config.toml
num_hidden_layers = 12
hidden_size = 256
num_attention_heads = 4
num_key_value_heads = 4
head_dim = 64
intermediate_size = 1024
vocab_size = 5717
hidden_act = "squared_relu"
norm = "rmsnorm"
norm_place = "pre"
norm_eps = 1e-06
positions = "rope"
rope_theta = 10000.0
rope_fraction = 0.5
qk_norm = true
attn_scale = 0.148
bias = "none"
tie_word_embeddings = false
parallel_block = false
extras = ["some layers without attention", "local attention windows", "shifted keys", "gated attention", "value embeddings", "hashed n-gram embeddings", "an embedding shortcut", "skips across layers", "capped logits"]
init = "normal"
init_std_qkv = 0.0385
init_std_o = 0.00786
init_std_up = 0.0385
init_std_down = 0.00393
init_out_by_depth = true
optimizer = "muon_variant"
learning_rate = 0.0154
lr_mult_up = 0.992
beta1 = 0.9
lr_head = 0.00522
warmup_steps = 0
schedule = "wsd"
decay_fraction = 1.0
decay_shape = "linear"
final_lr_fraction = 0.1
batch_tokens = 32768
max_seq_len = 4096
doc_mask = true
train_tokens = 176300000
max_steps = 5381
dataset = "wikipedia_en"
Each number is 128 + 32 x the weight over its row's rms, rounded and kept within 0 to 255. Layers, rows and columns count from 0. Numbers have three digits each. The size before them is the row's rms in percent of the matrix's.

# q: layer 3 attention query, 256x256, rms 0.11, rows 239-255, columns 0-63
# k: layer 3 attention key, 256x256, rms 0.111, rows 239-255, columns 0-63
# v: layer 3 attention value, 256x256, rms 0.136, rows 192-221, columns 0-63
# o: layer 3 attention output (transposed), 256x256, rms 0.128, rows 192-220, columns 0-63
q239 089:121130129109114106107143134134188078117122155090077170151107149147144084125117152146122126097145153159176160168207114168159146171122168114136144126168083124068134181136184140136128082160150161
k239 090:105055159108100127107131129132142183082138133177183105099085177153117138070106139171153164151116116097117140137119101092132105061119085124151142108127163116165064124093113147076124107092112119
q240 084:081110150153132093129122104156124117060129152178093180210096032189149173181130142112123145122149084086144094139106119077192081138176160115209157138089112152152129118123138080110131165116147123
k240 081:122122095159145175173113134109123150202118174073169136106146161120140101102096141151060130114126095125119173072133192181136153132098116194112125140168155124144060170113102137131150140176096116
q241 082:140106155149141152146114143156100110185161125138129118150141096096161110127116123141101139123140117111085136105125120136098100100122105090128134172073077156162108130139156116127145057168166106
k241 083:149164078146159163122134121142127209034102101116148118130130134167098104133167138136129112091111169104144106095150106155138087127216091127114129166131175095153177054133131134115114177088191126
q242 092:124108161154112120125082110122139096152150131141166113150091190130152209151104145180129151115097147148183110061184131120067126102134125108146148138126113136081112110111093069128152132110086109
k242 085:097148123090126107121158112092137133137140125200042092141155110137142081155118151095147144108182081157096144166102132080151133169188144164111153129180120042138115114112152149102122103139140123
q243 074:130110114095073108073145208100145121088159142133168112132171113174136106117157133126097130141111169183110131109093085111177061122092160102145132107126071123157133087205097105115105153138131171
k243 074:113202113138128132130102123139094150066153132151190144095101178141113133148141066175118076130093122089115142093181114162106140141163084104125059175132158115163143056092140177152121106158111070
q244 092:041099094078114128152121133155135115154124127127152084128151112092092177122165106143136180146068100172096167092121135159109147147140191111139047183088172140120152113144072120167145141096102158
k244 097:152146128122146092097108150119117187141090179094128215118171088147200087121084152085184123125194124088112093147140041117082106100103105119170197123086054159151117130152154126131133173118100105
q245 098:087120111114101116066062067140118118146083090130131146141096120159145085189107138117144142142145149132115087211098172080207177135177164106149109122075156094169135139121157106116079134106176124
k245 096:190083157133200133144158120062134110135170140123095116165132133128069178107124163120098078085127107143161143100157124174121122103068153148122132133166122137096146152163147134143108117074088071
q246 083:097097152071102161100133138106157107099147102093141099179149105110124167135168146082127113140180183164137138087145124146108054092119170130135042154165081101177088123137111116137074111072141099
k246 081:120185128184195113142179145163132102180140184162140158068107148144113126168166125137132156095103141075111093218133143074111155131174091177103126146095121170094152142177123137158144145189093133
q247 094:141171154092125088123175132120139142090128106154135139122122075128112224137128173109165103087147139138086149170130172175120156141147185135156152105128098137179142123131125126048109134141150131
k247 093:099141077168156092114152122131155137142151177046155143129173107123046102157119118097167149176144171132191111100091137124187124095155134134145108107109115163150161171153109120166167118130135101
q248 073:141089180094134113113111161074145100160145144116148070169203097131128147120135168098161155152083104126135117102120181073159139102130147179110115115088214067153113097117094095180142147112082136
k248 078:094134094079147123118184092132127097096135192127091097070126110111110161138085125138160142091168141173136168097140142167089082183102137104158121096152108142107123152129151091087158121110163134
q249 084:123143154089145093120127159064157142090122090091142114125166104134133156155190106070157150100122140116089124183123127122078155136124171173130072146161119168167140109161097144131123136091064152
k249 082:128135102115145128125095135169120122079158167125154160074087173119143144050108088139125154130118167150071121035142100078107103104165120142093090093126114077137095099169146110098153132116109091
q250 083:129124118157099098136160149111127211183149148097106082178098083144145162134165151117162100050127111108118137173165118132130103141167063208204100145134149195159116164149099153175167139114122112
k250 080:124103108155184081096086147097106102118137096154078193101164127119065117080090135119108142086127170132130148179115133153113123087114158106089115142098131085098151068123100152133159137129144116
q251 076:095108196121099150128119111097097172115097105106084085124128136148137163169138138119138105187159141099202145140129098155135105130115111091127134128163131060162129117120115173167108133160096086
k251 075:140135074122155106143139132102138055108193114085162152208099124114095135128101126171156131119109174173084191116153118132129146117164125085165092200092136142046130119127117139098116088103136128
q252 091:171151101153095119100129136124156086120077169200164124155129156095147127152153077093144102150075118185141164127100075080108133113097183183139081145160151105115178110150150110149139147098056121
k252 089:174110087098156118140114104136095120185155156130113105085138157121116145103167118152126112085159151161101104131174088184151163110109071126109154118131099101078079124125119137142160088092177117
q253 081:107137145169165091104132073165157064112113088142140118155127113054165132108099138122109119132164144132174096156167108194110091121115140128103174188127067131103152115120146160131127150117147103
k253 082:120112119120148135159171135176122129133146144189159156078064130133123166126138114189144203169120162157101136072185154045132133163133097145153121134135204104101147142150098161083139052103101162
q254 084:107176117086116135143100101120150125173175176102170062137110130143158164106117148114155125162093102141088165087175124130133111118121195111091116119091120124130091158129079112168111104130137140
k254 087:093122102173142126076174105125083155129119160136070172113147114128077128160135130156102092070137085107099093203152109070135124136148102093120170135125090166128196179111155140100109143085109123
q255 084:099139064123142143162112121125120116168166116110110161138114177116166103133109177089147138128127133150175145165101162127149160127118076132087141122104107130172140094123106108106105128145063161
k255 086:180042211123093115133102121132106097152182080117080059166094096173109125129092154179103043128172103090136099050160086107127152128077157089159127120164092140096121120134194138098108128134140123
v192 103:205137139067080100104111109137103174143174114165119148198163130149059168152143136109101133118128109084102099160158129106186160124197097120135128100157127092105086087127075125151123156085138158
o192 106:089126096145159122102175182140124081131140111127103110140162115129155181087152158148124112135137169140096122115149165096122139124107122112130155092096117123146190113192098080122117132089130171
v193 101:146182168104174153101131040129116135202144104142164047119162158100131161146116077144115106126091148123155159075132183113157096123174087177133117175191112109087098165188137095092132110164100101
o193 106:155102085151090099112151204147143122113141195136157132095168108147183109139105107181167080127128098136058094128179127151103121104134174114162139142063102140109091142131159106113116156069124153
v194 108:106102117144099117129174118134136137146184098183112145126176177158127160129111122119100095159127150121146138162074179148091105149083192167118150154075082174166108120116155125066082089102168162
o194 101:143112164113217077142121163167138110148112140150136202104116155130033099078145157120209186096136117159092099142109170109113155088119091138104101095148169119194123076134097114127096146098106114
v195 103:094145098172114087093122158173094137131165144137152124150141118064131166102087093144137142166164117150089135099109156129156103087118140123178146123159137196125117143126172115150087102088139131
o195 096:215123056119162120191085102096143101113128100170155187103094170144156107187125191174136143104173111126132115133080185171092139157105076118092109163103086118134152144100077113089107091108149116
v196 111:108142130125168096097143115124098110146141158135124124147118162116120104175166146102114138155158144190115149112111095109141094112111195156053116104139149087175078171093112133102163119124095182
o196 113:105111108085126116170119132108155113119135076122202147155157137177134142134123154142111093133163103119102154161085141062099118090076083144078138158086160096077158135125093114093197104140141072
v197 094:132111179077125144084056107114112158126056195076118092181119125090153128123170192143117108118094103109102151127119087181101206204099097122137188140149137141156160099069089115154127114079117106
o197 102:056120080163107094109135135147127143098132126146167089100118077124143080132102076111093165164111177132206132089129086136142080159169142141122122109127095114080080164111184160153052103160130123
v198 109:208139135093130131063139069113118163098133179163206107120132167148146130076123111112129143089052086063151134144146105128119145181150138123067103123134128117126137115152109166110160096139205145
o198 103:142141103134083138102151136150216140172146085146071182084120047133145171161090151147084093178152075088149085157114121160191118143177191095143122146173125152106125122142122138147164149153121114
v199 105:084127086175120132048174161118143133110156080099156166112092111128118127086078196159143163125175099108157125191150090122107111150126148137125119105130141151083175144109082130084148127175131108
o199 107:143111132117138133101135068165103107094151186141132089130099098116089102115166148109090154160142090189113071139146164112143129124177084180129158106165075143201158093146103059077135147108119095
v200 102:105173123116120136165120120093180155148131179089139131139097123140159144148187084102115135174121153101153149139119107153122090158122130072112124132110155113120108178111087155155141177130114099
o200 101:126160079128118110050076156111148111112084159123148133111194084142109104162088111169138113146145132090146132137136137146121157181189094152138126122129134149102115095132164156135160126105159131
v201 100:174147133169117177169075131147175155138149201082168179093062110134173141097187105085136176091098160144143181164149144190100175109137151141104136110128096169133145102150111113147147143113133079
o201 091:083129121125136105192119121095159141105157095169142124097191124124151179114102109108153117111132111105145114098108125104199137207105163131139138106126151103076075153151113150118124129127119107
v202 112:093198106121102122160110124146156172098148121152131144111153170159070176150120104171097153135174197114133113120138106133136155125130165125163138087084104092101122177087163110179108168136140039
o202 106:140060154109124170133068096093096085151106133105151127104079156122169203077166091155121168146151127130095138162083171151132129186123155089190074165113137065139152145180165159118111130089126125
v203 110:159092151128149148102107134087123151143137085115087215150171180093143102117196176058092150112123123182146118139103089144127206178151186105108127131125126081161118152153054146095103135114146153
o203 106:159199157137110135176070143128155160071149116137100123123111089111076125179104206163160115126151141131152094175081171088114062135142118153110143174115138183151129140147162131121148147145112140
v204 108:180148191157109121179120162056074167162166146108130182111133154174157156154142138173102117127096127184144150175168171144056087175127057076110166148123179135159159112121114090121148145120137106
o204 109:093124157096161109096140091173178067194081157120109084124148106067112082171135167099143146115154144145167148063121087106156165101149117085134143080110139122094150168148140146151136102102110083
v205 097:138157161138151113130129095161166052113107102128103079142151121104204114156075203144158163150153130121116110135101065123112164129154121124139139177110183109122169154143126122140096128167123130
o205 090:096115209167072123121128157161078146123150209093211098157082122120111146156136152069144103137150136107156096130113069115130097149141177136131118101190094079126145093193099092074128102164182106
v206 105:143095139123118125114185099131126016122100142143182122106143085122102135164011127137182123111122148135090087134152127104148132100148127148107114115187096176116149158134111104196163115110168096
o206 103:083161092074077154128193135167111208094161141156150174139136084165125155144162141109102061185139117072147103121090135154096176127139154175152123112130135158158128184134147120110108185080133107
v207 098:092082135077182196130167119158138138156135170147196103124190112110160103119107099090107136187096106121166117107101091146174094147103098129175109148118141129122087117122139140123181087107103116
o207 100:174140108076087135164107167103149132115122142146090125146112159189122152070072172173118145089090134125153075066132125160097136096111154131135090091129094148133150139143114135109112123137165155
v208 102:137109105113059158127164184142139165130154098084166176176160142118178156142144110101078124128126149108143106127113052053164109122085118157138131141090124177144161121149109128075137115106155161
o208 112:145063131121162132125115144132193149094170192097129149110155091082118108150131124146161130089084182180142124166153189107111106168180128134172085130153124104128104172101092087124152084116124135
v209 101:107107128158106127136084150117111164129162094077106102166150124116141095075161172120131164107122174062122143149111135123122159161083081094144099045175128135128121124145101128125125120135145142
o209 100:137118081122133156152093121109142110126134165118098100144188141085113138123057050150151143145136121109091104092112152073184107109150108145141173152160178124127089105160144099120136096161205091
v210 141:181122126083163117150107081135176134161127182091143069079122132136129101136105134173135188111163158118097146127163133140158144155118088117080143099108093050152157205101127153120120092104076151
o210 133:105149179190084195154087136133062100117104086111116085104145219086098141132135079141140119154106100129135136110082128083139122118100149140119155112144119106116123138194169098137136118142105156
v211 106:157139153122112149122074129174111124134153108121120094137112123089120148101099100146108106183107129156058088123111144169149170120085172106167124128112154109131135142149133116136140140087079159
o211 104:161131100085092145107126188124147121093132106123119118095115195136066207150169101140081110136078073150126079160125138145106111149159066112064144049144141200152138133122055077129133112086132112
v212 105:101131153154199090086138144094160124131070159118130169138115164184164080146156165124187164106111112151127128087176151111093147155140110144097101143126095172193072188072112149119163129102124128
o212 103:158165133218081160147115073200140105110117145146104140140160059165125113167125122134086069157133120147158093162146117122165086163132092095136152156145106158059076149120182182162125100142159133
v213 110:174129134089127169146147143142150139097134119090151147162146049088091073126117198156141178150133149117170115091132105143097122171118100097153201122104090104103131081123122063139147177084116146
o213 105:132141127090098097123169116132091172135139117135152107153198115132119055135095148146145093123114102138141051126121091125152150108175115129129190149162156136152083169127108121134134130144148155
v214 106:137152167140184112152060062163122118078134147134089155185062152089138097160100147147133110083133144120153161119149130183073115109126132109150165112107117126163109071159083060156154078146134079
o214 101:103143092106114102142126135116104160178136139084181098161148104090185146171134058122121135135135125088101108109138107125112154132127184135097181109146097111125114137117175116145133100144098124
v215 110:108171103122120182082122099122164147117130126105075127160164077136138132165142108157131087134098172092091149177109102132113093118091137205124142214169120105131121080137151126145114157099076138
o215 104:172181152154105085152109165163090089137107119113155165145117190114117124145154146164109204153126098114153076091083137091165168211151113104100126139109149141133132162139135138155139090183096088
v216 107:091149161106149117074132129093101087174152178157116148157130093103135120147126146220126114133097080147160110128064093098111122131200173152149133132099145140113062103144131147117161145123148057
o216 103:210091108130126164153172096129122139143153160126165133100149153114143153127141195109162144144142165118122118125169172175150102100110103159125128180154067132174189119103195113112134113141115146
v217 113:181142183109135104146091111063190138097050144127135122114146124080165119157182176105112091189145181123124143101165159144086118157108118097169143151161122140133106199174126155108142095138112100
o217 104:153147060191127174126103124082168113082105138135104180151143107146087102117135085084135106096128144141177113100123084157234125156138118126132150187142095188099129126146159136161157145108141144
v218 106:184144133106127099200136159173158139106124126110097071076146104095108075095130105086130129136133038113168120180085115132141112113099156121135132097111110073133159090123027141163117144114096211
o218 111:091157129140104168140169162119087107053159121152099079160141145144114105108125158060104160120084127085093153078129137162086110165190139126074126161080092187165107103148086119097150168117144077
v219 096:114098122147133078128098191145100179159105184125126126133122153113195134157159156186106130078133139114148085087116112137098109137105086164141183138093125174152087087097104147107147115159033137
o219 101:131134129146100145133158127082165074164095126105128119147137111126141135065145116165145182121120146116147118148185091108091180112091178134113070176111127111122177104182113118156145108140088149
v220 105:217129117054064068124096164162137150191137079104102124136149045114119125104154094162137183108142117164148110103149143148131147174083113137103062108113151107084144109128067155120102121148113181
o220 107:107101085123174097094058104155161137204089141167116102086137121115127175106093173095159098139132121158206099108117092155150108052130094200077161137113155181181107129156089130121168141154092103
v221 105:118146150119096125119131091147181167174134172169159146103189097146136077095115134065114119088150153136211073159108150121115103127023103128132141149150143161123072097097142149103091134167116185